Weights of a small transformer language model: MLP 2048 GELU, vocabulary 32000.
Each number is 128 + 32 x the weight over its row's rms, rounded and kept within 0 to 255. Layers, rows and columns count from 0. Numbers have three digits each. The size before them is the row's rms in percent of the matrix's.

# layer 6 attention output (transposed), 512x512, rms 0.0867, rows 435-511, columns 320-351
093:184160117122194100114130092173129167094154089146152162102156124095120156055078074059150184145147
094:125121107113103137094104160140144114102126162173135117121103121100065145107113101119093118078117
089:098100153110140169110108138130124138123142155118124154193149097094147113119154160111164153140159
096:158111173150101178173197154102116156191091091123091158098204104105152056108162101138173105123143
092:088123113123112089129102070113158128131157144077115128150094161098109146132155196110174140165142
092:192101108173113131126126112069106091102046102091145160132138122135159111149166099167137159122121
091:136116132148168111091115177147087129111181112128193129168111117099153132149090151096157160128122
099:173142145163139134135166122060091103159117137131145152203143070103154130145149062127163101138086
089:072142171224140093120160145108156166096155154082207109110094118124087111101131141153159170160116
091:094110178134158066084112079133111138133128133051170139079107114109120161125117186123152134153040
092:128090097166200123059173115164161120120078139126082165113113148130097058173198151123182129136174
089:062161088143116101107129202117139101117176103159144163152135095122126133088146145108145153129099
092:127092097118129101137124138105131148118185146151130132094151105125093075132137077157145089162138
101:106069194143125159120147127164084133074116086144179106129130121098115106063093119168161155066186
108:123085145112140108142130085115156111124136128127161112174103135107099152142127101054108116123104
109:128080104069153130104152122125113182142071165169155095010138089170121096083198165098113098121143
104:139104105150143155131139121128149140136105165141139132075109048077110110098125112107173108125134
105:132146122153105117155149184110177120128132194148076090167146080143161109162227177123191107158099
101:144130130086142144139103101128129110148117136151164206136116136146117098140157152158117148151164
103:103119077124071098180143126132172116069113132104136089085169113090117185118095163223108171091143
102:122122181137143073117128115137115133098131119118056134169151076136086162102148114137134074185135
110:077125086166061098112131119085130144158198130110107113162163116123078062124162145137187142144150
105:152169124150153109073178084144147125059216144135129088085125132132129149142091106140114171165181
102:119108121144134116140121142175109102174122118130171093122139163129180121055109069123138126072185
103:145128142128159134124144054102096091173142130173210160119147079139148164130118176167099126078100
102:135153155110116138168148122123160115149156076113065147170128064140158134119121130100108107138125
102:084142141136158128118151066212130088064156148085092181132118104141120117122098084124164113129122
106:152118134109161102098155124149095094101109167123070103154255132127093093175124096180126126146125
109:099161110116078100177113135125173078153095128081131113170091126107125183095169107142135122167143
109:138147060178102151188146116182096137117149155135127094193069099125104172105133113089126145106170
107:166160130117160137094105106159123139116093111144115177124083142143106154154102112137074136150064
105:101104069073083098155106133126149115090143074137151089184125133115113087138165132108118098134135
109:107124070151163185059127142126147086122184080118109145083149146099118100195108141094102111199136
111:138119141139157158122099140120116063143108084163189137080078203131121086133167068121045111133093
104:108160146113129142172091160143130140146121064035145145169099117172129158123088057149110112138105
104:145134138130096032190113129130155153116165167149112112106108163159154103167096116102083085134124
107:137133148129111089150160166104089198146080064146206163137167131192096162132117136111102135183214
110:106121164128077166167116132148120151107137112101109173145133140120186123108129136141147135162168
099:154126120123143227154138124125112152124077133169067126075116097096102103036135116087120104140104
105:148151065087142097114078095086162079073096080125118130125159124101106100072108127154032157147167
107:139155111138090095156187171082102139156074166141184155155110143158147098137068094085168121124160
103:068158095139115104135109173165165143168154183149169125124131082148134097156101160121095139106171
104:122150106113130073137065104193132116088129109157100121136098079090112113142143163094108163163155
109:174090141105108133132093093125095131129119150062089153131117091117140141100158107108116117059087
100:073187109121088129132177113151111088078173043129183060134138096143128186160185126115142194161190
104:133136114197148136127142149127143115159094103125172130151116121151120151160145092140146142144128
105:138123152150144169119126150130156106090187089086174131166119107154154150170140139145157108141119
103:143143069118160112116173169155064143152203146107114112078081118149141212154122142172116046115117
102:147152124211163154088150097141166124135137140093141158171111117104102140129133086165102114142131
101:156159185146184151096131083149144086128149145180172114145121090083097112124143196085141166192149
102:116136104134153139186146104131155075133111105117139099140078069124106111155105069141093134124134
109:135161118150091158150105088090150083138133147101169129118128153145145133109137123145133125136087
106:127126175118164172138131063123160080205124159146106131152067136142125108107186138112116152088117
104:121136091101094144121111067092090082141154115102104165162164085075126155103077145197139079102136
106:190134070147139153116149142103156076090134127121094085146137104146114177161126150109096156139114
115:157085040148075079162100175100089151133123061118099142129154124092139110141101113124230108124089
104:083161115148166130139140118136089126074174126089124115112165191194144163157175136193088114106116
105:176116149093129157145157141102106110105100170102127146118148154135163099114094126126105095136087
109:116143098106151105123096099151114159089074163125123116148121055074131137092100176113148168115123
096:126078137092117186127161107137128155165121169127138139102100080093183136132172173122174149144081
105:126182143132109133110123176169143124143180162094184149120171131113190122091083117178130152102116
104:069145123082165164134083121137120119118134139142123153137120153139127156191133058113103128147141
097:109102125142101147124056149110140091110126201117093085086157137159136143107022128147091114059109
105:183122135168156088127141167119146159143208140146093143109175065105146169125078158116062152148115
103:152120098122182138124111132105167152146153095163068131120123133138145188124064116135197105164110
102:129100052152121185080090147182147126098174069076191184157100162066130154210158092122104090164077
100:155133125078104139150087058201131180143154161103134133135183141107173130109128084167180140147155
107:096152180169079116143094149151053060152126173131126139126134111177140109125154099054166119115086
099:122146137125145060124102167113109195105111091170110107120183069186145175176153118121120048089125
107:170171116100180172130112142138103151044139152083150163137152073140142108128135151198152055196121
102:137115094106141071170086178069111121145154159121112097104153127157112132092100070185121107066126
105:145132131129118073137119129145137113181127103202113080135125129160147130125165085126097148060105
114:165116108117111170178156076151152101156135107138169155121162126118112079167228148163130122091147
107:150145133125084157171126107112112147170144111115158186093126143074086112136102127127103110110121
110:173147135178118109135120150133100143103180088122134129203144132133131173122194102142141119126166
103:085130145147098136156117133088143100087129158124180090157155211107122170131156101158116119095151
106:129164094135136152155130131055098180101133098167124161125133130107123125144087153161158105128155
# layer 6 attention value, 512x512, rms 0.1, rows 436-511, columns 320-351
097:133102173082082126142163128147101143135126106192201119119161086050135122118139135128135101191170
088:154158101070098079129146116145154184106113158099144104103029117074166086192128165122111100134147
107:175162135132141158131109175119165079110129147085128151108094115069114105117111158111152156117132
105:143159116168100099190101122152118155173101131139099097112146115147122171157145126139114139097164
094:119130132087122161137123174109190136146122122101151111179093123105167048135149113127106204131087
093:134145115203146163104125132126135167100085086109105117117151149184099129154079090165127182090135
114:172167163144164132107120152142092137138150145178085127138119106123155136147140096108162141123084
088:171150134094076217128160135148121140135081179108156145191171087149041145112086152141153126107112
100:157182115137139096178137114099128127181133119113133087169081122129090173095138065124136100118182
101:140126147152110133137093141114153174126094086121159085036099140125117190132132162131156118103071
093:166083149143183149185154132112124124130105102102123158086113093148116176171085114104098142098070
096:129170090133154105135095165145153224102166182137174136135170126107105172103172106128199067161107
099:138042134121108174117173125124153120154146176131143076156096170142119171135140152096102139096120
109:169136109141175073122133182117124140073191114122147113102143146107170137129141150154055145161133
109:143149134143170179167117124088192130122186135141148098127093097131066155110118083157223181162057
103:127084042176123159171064104091106148119185074150151122137118156146116087122182144138151163183154
109:112131163135176160097120144056099106116096117116107128067127166165141112135101070168098122160120
103:055111162139103115105107076133080115174082159231112083082113127093145167136150092139137117134129
103:105181114069172159119090180118129078135191066104101074120162152175119079169140072137128107083085
102:153081110137177099127146126086188184177116108070166157164108152123136150081136127140133158086128
108:160148137109156148119190150150093123120064170147111107148126119107157048150150100105088095086179
107:136181129131133147109121109151142052144125145091174087125137157165083113143160153184081099100098
105:093131123103118157127118119129097117152151177138172134101112089114117073162154166189134110116129
106:108097092150171157140171128137184119175126119138115103150093108139126143098086085112154116162142
099:149158119128223162098114098129154132180081086155123116142126096148131113116159160118050092105165
100:130114110072143080142107131070085161174066143134133119108142124109163141152216136133123157173052
104:188152119161177114131111163169120154152094120151126101117124162144186160155125128156157208098072
111:125090123158105117108141138166054138119122171182121133037131123133058078075130102098141103098125
106:059087161095151113146140120086138161127103125161134096088085126130109131131119170126147126154145
109:104125146099097096140198087138091182113137129183086103142159089113132098094109145151092161185098
107:158163080153074052120058110093134122161102076144082109090111144130180142131084074109124142184114
110:147126101149086166155108112110161169183129154147145116141113146090164128112096106098111088095086
113:125141124114128109094116146175119148101123124128109179166130091081110121089121227053147152122167
104:080087164108150118093131173151116130144107123153170123098169170114080107131149145109119132128144
103:126054096110176181108106122114108125085092064119110149108179124134125123122150131053129135158178
104:110154132112140134159168167106185088094080140133074146204110095168106097106134105105129141103069
113:140150104141129175152110101192171122122114100153160087058134148132089165137154166100150148144146
101:106115075064195100080089169098122131139126162105149098110156124145137169130090134136184171125174
108:088085080143157108146135201088108114151175108126105140136122156113099126137134163132174104140127
108:149124090082178113153170125083116125118122123131142108159127114104128154116087155126133121171107
107:154109114107163101175195101080156085119188092139083173160095112144191132067128086104164071149102
103:094146141157098056113110103120111140173145111134115103145130176072197174132108075159098132134128
103:122128117134123172086142155097127164089148083141151084137130141128119086133129112119142137137128
095:036084127072109101149111101132137071141130109131123129163200137154093210112104122129141164107147
106:060137150079111117134096113200152104100139128100119167137133150104112131117117165143130171150112
105:158113115125163098102122077109107126117105104079074105138194146172088124140104060085163156110107
109:083102151101117191143097146100143103145118083159191136135181114116091146136124148080117174083063
102:112131143141140129133126158120103104096135159142220127148160086161114150175089159039156126142063
102:117094104151083071157081101074113096167093148084116186147144156177114129118135071145112068159123
105:162101134128109118094141147180158149098120148105103181162066170106122111153065150207117185085102
111:146114099130151128068123100183117146135107071103144117178131137162155102117170205091125163149098
109:166174129150157160128140123106089092177109178118128122071180086106181170140105126209105137144104
104:121134107131107095151121137135089109190123101164154131132086109127164155128142111113071179155166
109:092112182134069117167134114146123192148132150164175154086174110088086179119107175115138096194146
117:160133157130167135119171128078117139105109126101116149124123111140139134181179110136106134174149
106:104129165119137107114110154125159121152124127158092124182130099073157152065157123024127144128113
106:145108181076136093127103085106186138171113088158129133096090116091148127173165123148123101128129
108:136186138150112157083153088104165116086153081125122135099129194140163130153189080110147091105081
099:096150154082160208174107098106102086179114167111067134157155196131141100143111102093118107138134
105:125075098112146136134135120140187110087163088157204067125136132140089148192165068159102147086048
107:148101125186097150105181165125143104153166091165149125135182126109158066105134108139158115126179
097:120101132046072114108128146081132135160143117173101121124100153157115127181123115141069149128143
110:176144180102131130181158109109079100169120100169118137115102124149150122102109141084101064103115
106:170120170104125112134152153105139096087152182097124140151138177110082040155069211051075168119170
102:111109100189111129175109107124160142208039143066121096123145092105088165097085148162203131077145
099:135114098118201151104143102100127120111073055146132187164041132124116151197142120149121102101105
110:125115099140111099074160140128158146142153149195160141109122087084161075127190141164098168109193
097:134140175084148161126142122158155141108088142158123099117120205082086085151078196138070151118129
109:097133187111129097093105099131159107122123138150160041118136187163148153151106135120095114098094
097:143171157147085164077062126130111113064128119114087212138163135097105123186144191120124150138145
107:139120169123122134072133086110150127119114142098149172101109194079099175205036122138123115125132
118:124109153133163138115124180161101128186125126145109114092134100124170170132090119094153165116147
108:123118149109164111097146087111154157194100147115093107155144133168107120138144108146095114157197
112:121128161156116104201090180178123103097122074018128199146128137096163124156093128046136139114138
102:052138161129088149093131126163122157150144069107103194108141103178172168081124137153122123095180
106:102111101070128104111135168115146148183140145120142176164126072141150058102148110139091054175105
# layer 6 attention query, 512x512, rms 0.0752, rows 448-511, columns 320-351
103:130146107120178113146142128128099139141131083090137147157150096154106092115121115156131115119173
097:137167145089098145112090099159182108082100176123087122127111127075120154142066169149107138185133
098:053143133116134094171121044126181098096153132116182147077115087058119105127126153150070120117103
108:091116071119072084129096115126131105149171143137132147143137153083170126068122112150143166113092
115:129143138156077104137078135152152072084112136131108105071108164088138156090147128121109138198101
098:108115136187186189097177138102135104176100092135187133141100104136142140125167076116110142130065
094:178106150100144135135123128135120166132121160121135099130055186158153140125150120153098092051160
101:173151182120173136106155143095119097127151104143064175090160106129100130155096130089156121160146
097:110137129140112131128167146105129126085133089166169134184086116155135122168130131141153089129080
097:125124157163115153196079058195101144129132126137146147141143085149145133150097114129113186096103
101:124100136140093126086109123150108089073152108153120190107166111132132137132154174158183128148147
101:104169110157071186152167149142129108148102164125148082123077156135166142178101143111123147079090
096:114156125116177131080084120133155138122187166162156141109106122217129113123117164157155126097141
107:117107103157096118165150154070117182153131159079122119117067116111143102150083158098180160120172
099:146103221106155116093144127064040184151152150111122160092129096152102153119146125091132108099102
095:140180193134109128166112119119085163098136122181177167103106112180132139141184086124113069119125
101:109123069159140143158137083138113150132149204128099131057161158102118154157134109095153197126179
096:113129090160116171122150121083157122068146139094125152128130129107108082108113177113160149150111
097:121121194065153113155148182092135140165120181097182083116131105116080128079142130172144173106131
096:190154119082140103120148120076161133123117127147181114151149054162100143096087154094145153113094
095:116104098071102136143118162096118120092121154137138156120215093112135123141162139154131123154130
104:172124157125143136111096161091097149197136054134123149089132131160093129135095095136104094130177
104:108139119100146140161161116104169138090124143147142076175169101124069115160087125190140163140125
105:123095082079098121143080154174151077157122149100170149134105147104120183093085173172066162121181
095:080157100132166131113114148139119134089126105138097128159070068153127161180103154140152172119111
103:135064131114079113158104157103137155139120165198139078087116132090154105101101166156082143114157
097:097109122166119173183114098146099165123157175106156150151103140127093078109132109164143093176081
099:104143160190102141151097105109125129115149094148103114077100165145123172170098086120129142111138
093:151135142152145166075111068073080213123143122071062179114155136166090181095148039218143177111115
093:119145114080129154151141173135091127131075163146129130157209152108167128179072158116137114134099
099:163144145089119092124106162162110125110213180108106084155116080181139092164151150038159120132119
097:120109166217082142112137176044130134172144121153134132120152101149104137173152136118100108106171
093:111136159124103075099092132135143137145111121157129099164110119079143111158112164084187104144111
096:108149122145149111190151147137102119079150168194094116179156109140116173119179122096080115215191
100:123153119136149200104191126150077054120146154074095135173110086196145131171057149140144166148209
093:146141140093133159150216076059113093164187118078071108088106100113135121124097080150157112104102
107:126162095146106124150110150085195111124103095149201178135065097112170094158133107106079162165143
098:180093107102103128127050159051132147125132086099182138126083098103082170173078172101169177182136
099:212081101092131121150167163075150138141175175148072169144143133146142072141091130112180126138148
092:136108127175198166127122114110193138206115136151130110136135126129156133161102125117159084142142
100:149124120129179174177175129107145115132148094095104118114099118098104090123166132110155145166111
099:126091117170153145072171167110112145119162098144081168072146166125154152141088162106146153148175
100:106130154119133128093123168078159117106142162114119109149120147085098149128055163098166155136148
098:138136180142124138157128138120135169105108170104196074149086117120114114110126089118171131114104
093:125098050128072115143139154079122181098142073121174109143121080092116139140156100201119110163145
097:151097021141139121104065145092133150099123160144120165114179149141158126183091118098129114106149
101:103115175132144152106122159100101107159139117120126163167168123148107093061137116173138135136127
098:141162115124128123086097137145124075108117154121121133097096098144058117150093156107173123180141
100:138128101155146152140153096108095174119083102141114138188061127128124135150194174112159144154138
096:102110163142117149091090134197114098041152149129099149172171127158167108143150119101079155134090
098:121180169091126147145102026121103089153144095113124047133165159133117127135140109149156102136149
100:106183105055143142110131136173127107183131066086133140162105095151158156156145078110139118105137
100:099125104096080157151155075066127114154157174135143027146084223079092161134104135111111182114112
096:188121176141081123211137192163098142148075105179151131120080090154128099186048146106145106175136
104:127063124127136091066097154114142169160079107087092057114160117080123125159117082100154081092150
095:123179147133130114063086159090111129091164121156105154133136201134176108083095113077168157135165
095:095124085118097118111145159163137146171186062107111177121138068166177105133140139152094089136143
093:109150123163150150145078051136157104111163118072066111138182090087181093109102104161125136111150
093:106128149125154102076099145141117141087063093156156188168082129123142119169147133154053077152139
094:098159154141059102169144200130125171060121170150112159120120190151122090169087045169160133112116
104:096123086180095153163097120099125055134056087170128106106125160029112125109126141144096158183129
107:130066080134141139121051091078167124129097148160133184128087125132128093107090107115098128170124
101:149132134148105115110137101168160113114113166160171137120118185179164054106101066146139174136120
102:163178232135117087136192120154109135091111157190148113099134094146153149078154149093124173072136
# layer 6 attention key, 512x512, rms 0.0754, rows 448-511, columns 320-351
098:082141076085127091166083133135173147132116087081069131125160072150088069108160196164193084103122
090:102141133112118156148150102178144135145137175119133143072102147139126134144103190137092116128095
096:162135119123122117087147046108140153110131146120132110156176107095135084145122179114162165076079
102:155106144083156122170104111145149065183143117124106122052110107125093103120152122153081152082096
098:150091169143127159119155113116163149151169124110139133136152148119150166087109141160106097151165
098:153187129169158143098141114127173096126119120139159123164109123173170158099171147159107117138079
097:151094129132094124116122118157139145132080135104196087175128122069126140088136124127098129119095
102:071093115086112088070113085111125169113115074066125045079096144121124098113084111148152138135141
094:146116166121089136068124136116075088098108154112187151104186132068164076136149149159135138146122
092:167129134104138113166112132177132111211134088148228159136129094102174120097164076077092110123145
095:142164194136143144092095126148113119132138181095171142198143137119157097114174114176155082076121
095:159140136173095085166156165141092074159122093152131069116096122089112130193077103139080158160116
096:147148153153088197096075167034177105125184154185157118116089113158092136105099202181086083137129
104:115144142126138062146130110115092209099136109113176140095071079136097073130132156103132089133136
097:157171112097143120129103128101183107124092157138157121080120106138191174119107113156165142087104
100:048158147108087119144133047081093130108168113169147186108127167090105116135134106169112119127119
097:172146107143123143158132079095152113097122136131152168121067136136129107106098175145116122146122
097:139123085136145165124126164110163092074140090109090072128190154118140135165119165179107161140089
098:118084134134093179117123153113109136112057110192131111118125183135110164065146129150122190152083
100:121171147153091131060139132074067139095142092111131144126146129137095139122147127094080098125147
094:141122164136135107120120137068114167112094130079119189151164166147100133176132109099149107135106
099:146108098140140125142079121053058152129112176118091106073113120177123124113170062141133136110103
096:135132153097143133131132145103073161184122173121114084070097104152176069193094210119137077123111
098:140138162067116161138130075168214143146126120168075083133150121102047179167123113117088122102125
097:153089116151149119143182105105142116132161159088125141121132138131147153120142173120177191111135
105:163164089154127101118171139116083119100065073162145086069157134126171213081084131168079176086135
098:170099091059112143136150077101134129115125093132163165062119121131118122126092094142058130123142
102:119149095124132158129135151174121115150204130099129167097139140156104191119106138122145180143149
096:154129068139093141143117135112136170197127192135105127086155092120090111125117178114126167150118
098:100098110093102127131144167082125117083074104120166105163121156142073082143132130149156099140128
101:102134101178156099136156108114120104072050174069164120140121112159096137080169105135118121186150
098:137140085154115129097158158114141108208114148133159076131107130135126149198162095113107157173207
096:160078165144115094112116131123097119144169135125130161196141106172176085125066100154124160107094
097:120162164150135162194196140149147115145144224113089141123167079093076104144155133162084136159176
098:149095126116130113173163147143154077138098135188136140185102190121090136176056134108111167159120
097:118118091140128167090170075126098116120119112122161120103146135092129114125102113148123130131151
102:159132155135158066144139138123189106166152148153179144123146155139114188100102120108138169165072
097:152102114103112114120118147058154116153042050076081185133138101101100176091168135118160142165115
098:128152088137087102101126149169116115105144133137164114120079123047150168142117140133185066153170
096:102113111210090049093122115103144160150111141122115090117119142060134078168136103131096128135142
100:095160152148059092148180059146183114159170118146099105089127129113138107110136088109193159129143
098:067164133101156138082128100149153154131122157166073144085112179174103121131129168150120097119134
093:195114067146102079129169201125104158190158131116083052147065123081115143152093168128081136128090
102:091085152077142095104103150101104121163100117163164105174095072143121154176150150145117139079124
093:144094208091102123118161086118172110115149107098190116088110122131128113161104084136131040044166
095:152123105108139133136192112149142112117119129217075165171143141081139106141132170170173142146097
099:124135094193099126190161065137130154143139138130117114097150105109065102107142129213146096127116
097:108117146134168161141115099149118159159073158173130108134154146134182106119147154168138129196143
101:070109066139079042181124108115105107028140135165121112153061177153127117090120089145132100107152
095:060146202179112125135170069124143114142093155134115134155204122135141100126159116165173078114112
097:173181151104095119164072088116105164138120082118115108070131203140110143145105094111163103135154
100:133141160114157188124113118172135161107161143093174147120114110144200125027076146131107127100161
100:144163132102118109170118145146159135131118160116192066086104112167124148125116125106105153151182
096:191071170105089092165105165088113132081188094155117162093125117110154098194120143086187126165130
097:053103115136134131069137124143140135095092085127127068142148107139107146165108087114131142132159
096:125162122136123113011116041129160119143170132079119126131141107135116122159110160129130153116147
094:154059077137136142072082153143138061129107142092138083140159101144165137141092142163146097065086
093:120106126154178165074148166166158184100164116138169139178170106117154116149117198155144114117116
095:148122086164151146145068152109105171115152113150177110123162114097144141155140115148118158101101
098:079152146108144097110128174104091139109106107134118135107105146114113121115180103101097137147134
095:140145104114142117137168096152144121177123099180194129098146057147129096142147124120160131099163
097:145115183084165178158097086177145154141147134188134169099080151152142087048100104099062075124146
097:176061136107134138119111115123114192111097179128175106185103159118179052153135060175152113141153
104:112160124150140142128137114100093128123110128111101167165166126100130155139155175155146122137073
# layer 6 MLP up, 2048x512, rms 0.0896, rows 0-64, columns 320-351
096:147145146122133107161118208100169095117099170105150173160158167108135148173146116085134135097121
091:051137141177126063064150080147120111145127155134155113163135107106168083150096161108168093085139
094:157102134082164120098182131119141118231087144106113148127088080077121097175159152099151124185112
089:091132153190109084158120129081077101165142106125129141128146159106168149096132118146153146072171
095:123123095136163120044144180135176140195098160143138138128142095124156095087120078116089088069155
102:167090123125137148100110103147080162101079124117174116144155189116139107117076147118172166168177
098:121120083125105122168113146137112114107104128068124182110139136162195222154178137144170177163095
099:097156124114158154111162155122092155083157125145126121105108114098099072161181126153219155102064
092:127195124144186115146170060168105152156094090140124149133124081131113161139172113109160100177153
089:126108070150094212129152153086110138138144066147124148116157138185113112061143190122152156151110
099:123145114130163124213105139067116093121135145152106168056218128179157090127111092160184143090066
091:131129141153116163143144110178108099084105104167140114101075101142141056130164092090116137088156
088:131165141121059143148117141095067126141103136096111125107178136157092113117136058131127096137105
109:140099100136123098164195114083082190123128123056137179173082139127146137140198140122098108129160
105:180154183104137199115088130117120151114161137136166120108133141125168100087125122135096069146157
090:071220113065146105127122123106138156090094088175139160140131109075137163134113130155146124131152
097:102134102109101047128145090158112141113127081131128132097066142145091043174076186095148091162109
097:156140093160138159087134123101136212120112101170162120176151163104088146149153147122160130108121
094:113124126157134117105190123123133134187075080142122088107075084116138167180202130128138132091096
090:126143091143187139129129088117103184110102083090098150089060152135095127159181121113118155157175
093:162143110120103135117141137110198149107145084164103113144102074112114141130133118156090167173098
115:179174182127129079120156139153128117086115113153108082087148111128080119119150161124139157110138
093:130171100160120070135093182126086142095211128096139063154076147182069126120135116058147129132091
101:137144184097122148099097132063188152171128152116191151162175120147110203168180193131156120145108
101:140128160126097074091153097108111087077177156119078111097077143075125072113089122090111139128106
105:030087129089099092172105129142159147119111089161129103133138096089123095080147148107132105093118
100:129134104098111097137113197104192104154143121076089090131125156138092130154123127122118190117157
096:130157110129113107156149125111128143187112090115120176102129096124127129122145124127208063116118
096:115157150122151094155113097144144123151171097143139198133129086096091172104112130140135100146130
097:159136059131116197140116117132130129153134104149160123080188132132172156125144105131152114113140
100:133125161139089153126093130151160119114075169140142126146147141081126098129149095178149158142112
105:102149137157086160166143083190101126160105060147118103151129145144086129140153101171186094163120
094:117107108093078140085109138157163101124120104152162148134091170109176079139182142121184169134139
099:096163137148147148137182163219144177129067132141151082133120106194175158092144181166124133120128
094:043176138125151131091137138125184136079124162172128121129083178156139138151095132140180151158166
093:181148169136134153056075144142055109117056117129074104128081215132153112136139136095124085071157
104:132092126122124118144200124083109133154147147108142147174036146145112116140082153081074189218116
105:141128139138121151139083122142145121203118173143132145100082137110176109160152103085161126144116
099:130120151186099106115145143074076090158126127124118153155117152146159125103136079121138116072138
103:112172148143094131110065140169086102097122155143110149124162151128109160108136161093148169136128
095:133092118142145043187172119096136131180112105125095105131067102096059083103140146162139153138097
111:111103083160134158155124163136130134134147051163162129117133117134133162074127110167127146158107
097:142133103108117154107186132163144193184169149087094140190204153145090103136120059118119145136126
096:147104132168098169123150147123160119147095068119099147104112151111082134138148099173133059097176
093:083131116065095143112143163127094158134120067171141114162109173111174136157107131111156114159119
102:125165159142105113063115174120058157144087116116136132157088136156135112147152155108112061153103
099:108152085168105123173113115071126178132134113122094163119146086106076071103092088146116150116084
093:138086106176081127124124200159106143065100113151123149160156121136139177091181150128140150131106
095:089175086160156149119169176162145124129169109196127064158134133145122113118169044171122072141166
103:069148177172134150088129112140156135140103160103148144136128111168109144082171069102106113131110
103:125120133158163178144172143103101099087042155131134201172108116097157119095159138162122165111162
100:131157117161116139129168120178135125121117149093147124127125118141121139147095123143154111171096
097:140104115165149135118134139134115188103093127126115069162184122145134158125046143097102126148092
092:152163145123137135101119150090092088117191155075164157112129145141163177111117190113115121113136
100:044130151115189099197184156146142131045150153123062114127104096113102100167184154127139161165105
098:120081146104134120065181206162176149104163090181139177124166156165105102153117150158116138116126
116:117080121147086166160112126079091100168135129092090114160151175116145097071147160107125124121098
095:115170154088148133127106120119081091127116110146166129115168138060150115160133153139123128116109
098:093112117117098135145101117087134128164088098136172134191142142164152082161126137112167166162046
097:087145121123103162138161153164131118122058129133150116143144158159149151136085090140130194111212
106:070154157134142139146139160114117106082117097186176051117104063133118098166132067144134141142108
099:199151124118082144144092089129159183130167160114160135129102124194145060157166076158120178149113
098:136131109105123116161189137160134151126136123163168118229149142052091187105141161179059155091113
099:120136133155175146118095183127204143143115132133130132128116176149146132105169054108111145097114
088:164140094149085100110197096100127098123116170135165098131144119101165128086162133194195070151095
# layer 6 MLP down (transposed), 2048x512, rms 0.0983, rows 0-64, columns 320-351
101:120094205150089138101133129138148156093195152118135152110152095125154198177166120108112140140169
092:176133093141189106046156119099096117127121129050166211094061094188140154121191083137132085163133
097:135158166125132116131135088136130105101147165158185121122095097150139123123140112110122131100111
089:188077096122159112074086086089075155131104128129130087140107134092179085118128099115105111152138
101:151114142108118051125102138162064133086110142121133170109111087097079112115143164112107073168119
105:161091128112098094113089044149150134132128119120113121117088152113106101086155107204065145089124
098:159146079189107174175084115068098166148149151112159128123134088128112184129065159109161088101084
098:118146055150173214098055153154130179097135165148080129126089153132164122071135106073150165144144
094:102102095143101177162169117107083101147109080175125103053175102123191090064106174141083139121158
091:122152120101114081065107092103145133104081074139102084140132144180146127139056121137090142119118
098:184145139126106055174173173083119101102131103179175163116130143115131135145120110141148117086151
098:167121144109066154097161154198177108105111113096090143138124141113073172118146147135160139111126
091:097132127091095119151105120118104149070125162140113145066151183099146149090056146136201132124108
098:095088102131187168203136083131127124099150107087120098073162085125142096148155167172152107166072
108:098119122154131112145128119144152102094117111189163128091117137081094148134101118150080141164143
090:154041111131080186163097159133130103076114120169147121055136151117133161156157163114155149051159
089:129120167078117108128101151044136121114125142060134085161091113046103116089120135093105107129109
102:125132119108151119103148170112112157161163101150121100147162147154066136127101143136103102116158
093:143133067089064141141087105158169154152091157129132202107160111116050112136152166138123140133182
092:163083118123130198117084107123068148134143102167103103106181052077106178115073160190077062140122
097:109158127152148158140151120120156130084162083141118162123143093132115167175153099205088181142123
108:152133084101086095163122100161132140076185065126110103163143111080152133107084107078080097069168
097:112139149043218106167154109116121141137057119137112159102210132130121070098081117168106160137096
101:071142140131125104096101127183141147110145090124132168119132102111158099144156207139163119108089
101:184118148148147114116151106141143141122200133190070166119114140106117163070123222124077168148132
115:110091104154108103132107126059114111133115094092111145203193076120108140100106144110138109155146
095:113091085113144152135085132161129121125145087126137141084110112131106094144134133102061069112133
096:177118118133122190175083151126155121133109140117126112097152128122132103076115162106091110101149
096:178127130098135139156161123137169094105114103181101120127173108106116208128096200116124161140139
098:152101153113157096165126126065159104165079143140083152146090091149131156097132128048142124084111
098:112130159075114109132153083112069139131183136142171148114148115202094142112104166135118118112099
100:119144214051141083148189082174126142150149174135124118112078060135108124128101092109150190047141
096:131065161096143051166157184096109125166137145101108144112080064105176152060134071115147162130121
094:149135110147119190147083069091153137144154183123082169117157133102087116150154114156158058159150
090:112104118108121145124102105140084076097148131089081105085135086066120104126157105155112156154124
100:104129114133150113113092172139136112126159204131089105141121160142101164134136090128088134174124
090:138138083121094179155163109144076123143163128110098101132071108107150092135131100159120195171132
096:137153123147107182151104144138168103089132159133109105159170082112130139053136105139131179123113
091:116080129135107068126167136088092121150106131124107131126134084090180157081150088135103143090134
103:123123073129090142148084135095067085084130109111147093117170166149083099144133097158141123172130
087:172146137142124121112122093150137156146141121156102137133173202163168135093204126096074121176120
113:103079083080168116116139132126167118128084082064173116110142137152132147094135128129153157137083
096:095164122079094117154111110109106117128154199162170093110137109148145103146071060168101135109158
095:096145137132165125160123125067144124128169206137127099134153079157105118149121153091120117135142
101:116124110201125151116158086155177138123107130166183138124161081154143166130184118106153067085130
102:092062080130116124109107111137121108102130123092111133131134168102136163129128165052134077170079
096:112141137118141127081172134154098109113132137138164125102115058089168098135171100127126145111141
089:165106117085163099083138097118112129083122194064117102128088125139114101127110091140158091068155
097:139144108043118116159138086110124155161130123164067100147123151051081138132104165176112178141144
113:100145130132099155079205139076114114141161199074144088164076164138088150147114138116124112167132
098:086094124077066170174088146131130116151101165093187099155135082104142074114148067122125124097115
099:157108094105119135099148127090090138105126172102182189147140134162108134181143172110108134174093
096:146113133098082154145118115149097171139141105093131100105163117080145155120084138107175080115090
101:108057160126128113118119112173174131159109137133149103098168138182078138102136146135154208149105
105:178083179137141143121145158096181083104151167112126076119116166131206063147160143124135101116138
099:167088175101140073116103131159110149168142066138080127132102094135123132162118108121131125122079
119:154086111092124079184087097114094123153156093111112133140108102102109119089163131136119036116132
098:170101192183122134142133147138136099101054068128152112181195147137121106151073161143151067129161
091:141111142139153124118082139117147149151129101065150146115123187115121157124110133103144132131156
090:057082059139086172108107093156124118118146149086125108133147168047115172138115173074171119163127
100:058115097116087142098180144125115139166108064136163162116164084168142093128190145146104135172126
095:100148147088121154139095128114087144170085103124146190108117131051085156172139072122112051096130
088:108127092148092138134146096104083098092159137132133111072172121134181089072132189127106072109114
095:174105132161093067115126047144182190122087152139080071130138102076185134143162080098110175149155
093:087167125157126168114073105102157189175114118089094132082105107168100150151109110180068084101147